From a checkpoint of a small transformer trained on Wikipedia: MLP 512 squared ReLU, 6464 steps.
Each number is 128 + 32 x the weight over its row's rms, rounded and kept within 0 to 255. Layers, rows and columns count from 0. The size above them is the row's rms in percent of the matrix's.

# layer 4 attention value, 128x96, rms 0.114, rows 86-92, columns 0-95
size [120  99 109  98  74 113  96]
[[127 157 128 102 174  94 108 140 102 113 140 122  93 143 125 140 127  85  63 114 139 181 148 123  74 127  72 120  59 119 120 142 105 135 147 100 172 162 132 170 156 113 139 148 199 134 101 124 144 143 136 159 165 170  99 143 137  57 127 112  87 143 128 114 135  97  92 127 191  75 177  97  82 144 166 144 110 190 233 150 146 140 159 162 127 133 139 142 139 205 128 146 107 136 115 122]
 [ 84 171  42 118 149 152 105  75 157 147 122 209 138 127  84 142  92  94 174 129 128  99 108 102 163 157 145  99 162 149  79 141 130 159 101 129 166 128 100  98  84 197 148 147  91  89 156 129  82 118  96 111 116 101  98 150  87 140 138 110 136 113 144 100 133 117  91  97 160 135 171 147 125 127 115 169 129 167 142  66 132 110 125 109 133 120 139  91  70 167 149 155 136  88  30  97]
 [111 185 146  82 121 118  89  95 118 106 114 146 122 133 115 112 145 124 155 134 143 131 145 167 108 175 113 110  95 142 111 153 143 154 165  98 141 168  89 147 121 162 144 127 157 109  99 128  58 106 105 153 107 110 102 141 136 119 166 110  86  90 100 186 200  40 138  68 167 189 170  48 156 151  95 138 186 172 147 129 172 112 139 125 112  99 104  78 156 121  68 141 160 150 159 130]
 [206 129 111 129 116  98  85 117  84  98 183  75 150 125 123 154  61 111 142  83 140 145 135 119 135 106 124 118 150 159 155 140 106 157 164  29 161 124 151  92  85 149 130  97 175 148 155 170 125 177  85 145 104 118 136 161  82 115  97  99 120 184 152 119 149 168 131 141 109 132 128 125  95 102 110 137 147 138  87  99 103  79  78 169 140 107 145  69 176  55 121 142 128 131  69 118]
 [177 153 123 173 106 117 127 107 121 175 150 149  99  96 199 145  96 103 148  91  97 127 119 198 139 135 147  82 104 143  87 100 194 137 135 204 143  99 170 140 154 111 137  92 139 123 123 163 108 129 111 115 128 128 162 153 131 156 135 134 156  64 142 101  71 131 108 126 145  87 118 103 160 123 142 182 100 175  96 170 177 161  65 140 155 134  76  63 153  98 106 142 120 170 130 194]
 [ 58 138 128 148 152 172  99  76 162  98 103 105 132  89 122 192 147 138 134 157 100  62 150 122  79 123 109 123 168 107 125  91  89 112 141 119 131 150 109 112 204  96 120 159 166 143  97  98 147 122  96 159 137 141  68 157 134  41 122 184 158 156 112 156 144 161 115  90 141 208 143 125 120 159 152 178 124 155 133 129  87 110 133 137  64 138 155 112 103 141 143  98 128 140  88  66]
 [153 105 103 154 110 124  66 168 124 158 105 151 145 162 113 109 146 130 183  83 133 165 161  80 140 140  98  98 159 182 162  91 180 108 173 155 102 145  64 166 113 126  74 109 141 116 161 140  80 142 120 121 131 127  56 138  91  94 130  64 137 141 152 210 163 117  80 117  52  98 103 114 138 131 148 127 137 206 180 124 117 123 106 133 124 106 100 121 167  98  88 111 115 117 115 106]]
# layer 4 attention output (transposed), 128x96, rms 0.0609, rows 86-92, columns 0-95
size [ 95 102  98  97 100  89  94]
[[111 174 190 137  63 173 185 142 142 128 138 156 108 104 186  94 154 116  85 161  98 126 149 152 176 108 136  64 155  91 166 168 124  95 139 157 147  80 126  94  82 151 107 157 130 128 184 178 125  87 104 167 108 139  82 130  67 150 105 122 117 156 122 130 111 135 134 107 105 106 104 205 120 141 111  56 139 132 132  91 136  38 109 102 149 110 123 114 118 151 155 101 157 137  90 140]
 [127 130 157  80 107 119 174  78 137 116 144 137 175 159 135 112 167 148 114  70 187 144 113 141  80 136 120 137 113 103 165 135 143 191 132 101  63 105 153 120 145 149 138 162  69 103 153 137 104  92 164 108 119 187 169 132  90 125 184  97 197 134 144 130 171 185 143 125  76  95  51 112  79 112 184 132 105  97 119 143 158 122  91  89 106 113 112  98 108 138 143 149 145 139 112  61]
 [ 55 140 114 167  92  91 148 141  92 132 141 184  64 181 179 128 162 163  71 158 101  55 141  95 103 141 116 191 130 152 110 147 125  93 118 124 104 125 120 101 157  94 130 117 129 114 142 142 158 139 103 133  98 176  78 162 138 164 194 118 139  97 131 146 146 145 146 161 136 186 163 142  91 168 168 118 108 115 127 155 136 184 154  93 115 139 178  98 141 201 124  62 108 115 131 113]
 [158  53 204 123 121  85  92  70  66 126 110 130 157 141  96 107  96 108 144 146  98 146 138 109 147 159  84  96  43 151 118 168 140 138 167 156 161  58 118 114 148  93 123 136 128 180  79  84 169 151 139 103 118 169 136 132 116 124 111 121 104 144  77 133 146  92 128 104 185 122  58 207 145 101 119  96 121 101 121 108 141  98 131 107 100 155 155 115 141 131 173 153 148  85 143 127]
 [101 152 162 140 127 157 105 139 152 108 118 132 142 105  95 146 150 169 125  96 121 120  94 191 173 103 119 104  97 135  86 117 117  95 131 100 144  76  97 129 133 175 108 133  85 138 121 157 186  96 143 145 158  70  91 170 184 127 121 171 162  88  73 120 133 177 124 196  65  90 107 114 127  99 137 145 144 124 146 189 173 143 153 194  94  94 130  93  97 154 149 128 207  93 130  76]
 [129  74 117 177 128 103 173 135 120 161 137 158 206 131 165  73 131  87  88  93 106 122 142 181 170  81  95 190 177 166  90 145 102  83 142 125  87 112  86 155 165 141 101  76 127 105 132 114  89 143 171 135 149 131 127 110 167 179 167 159  82  90  88 152 164  93 111  48 164 113 134 158 138 110 129 151 178 176 115 134  98 135 162 151 130 119 149 150 120 138 137 123  86 139 141  89]
 [ 92 108 112 100 115 130 151  69 143 188 135 137  83 157 119 143 113 105 163 104 113 142 134 134  76  52 193 140  93 198 112 151 161 179  91 162  94 141 115 191 135 125 149 173 150 169 172 152 131 137  96 137 146 109 157 112 124 157 195 129 103 160 140 142 102  98 111 153 155 107 100 168 165 130 151 118 187 152 167 130 172 131  90 130 127 101 159  98 100 158 117  41 108 126 137 184]]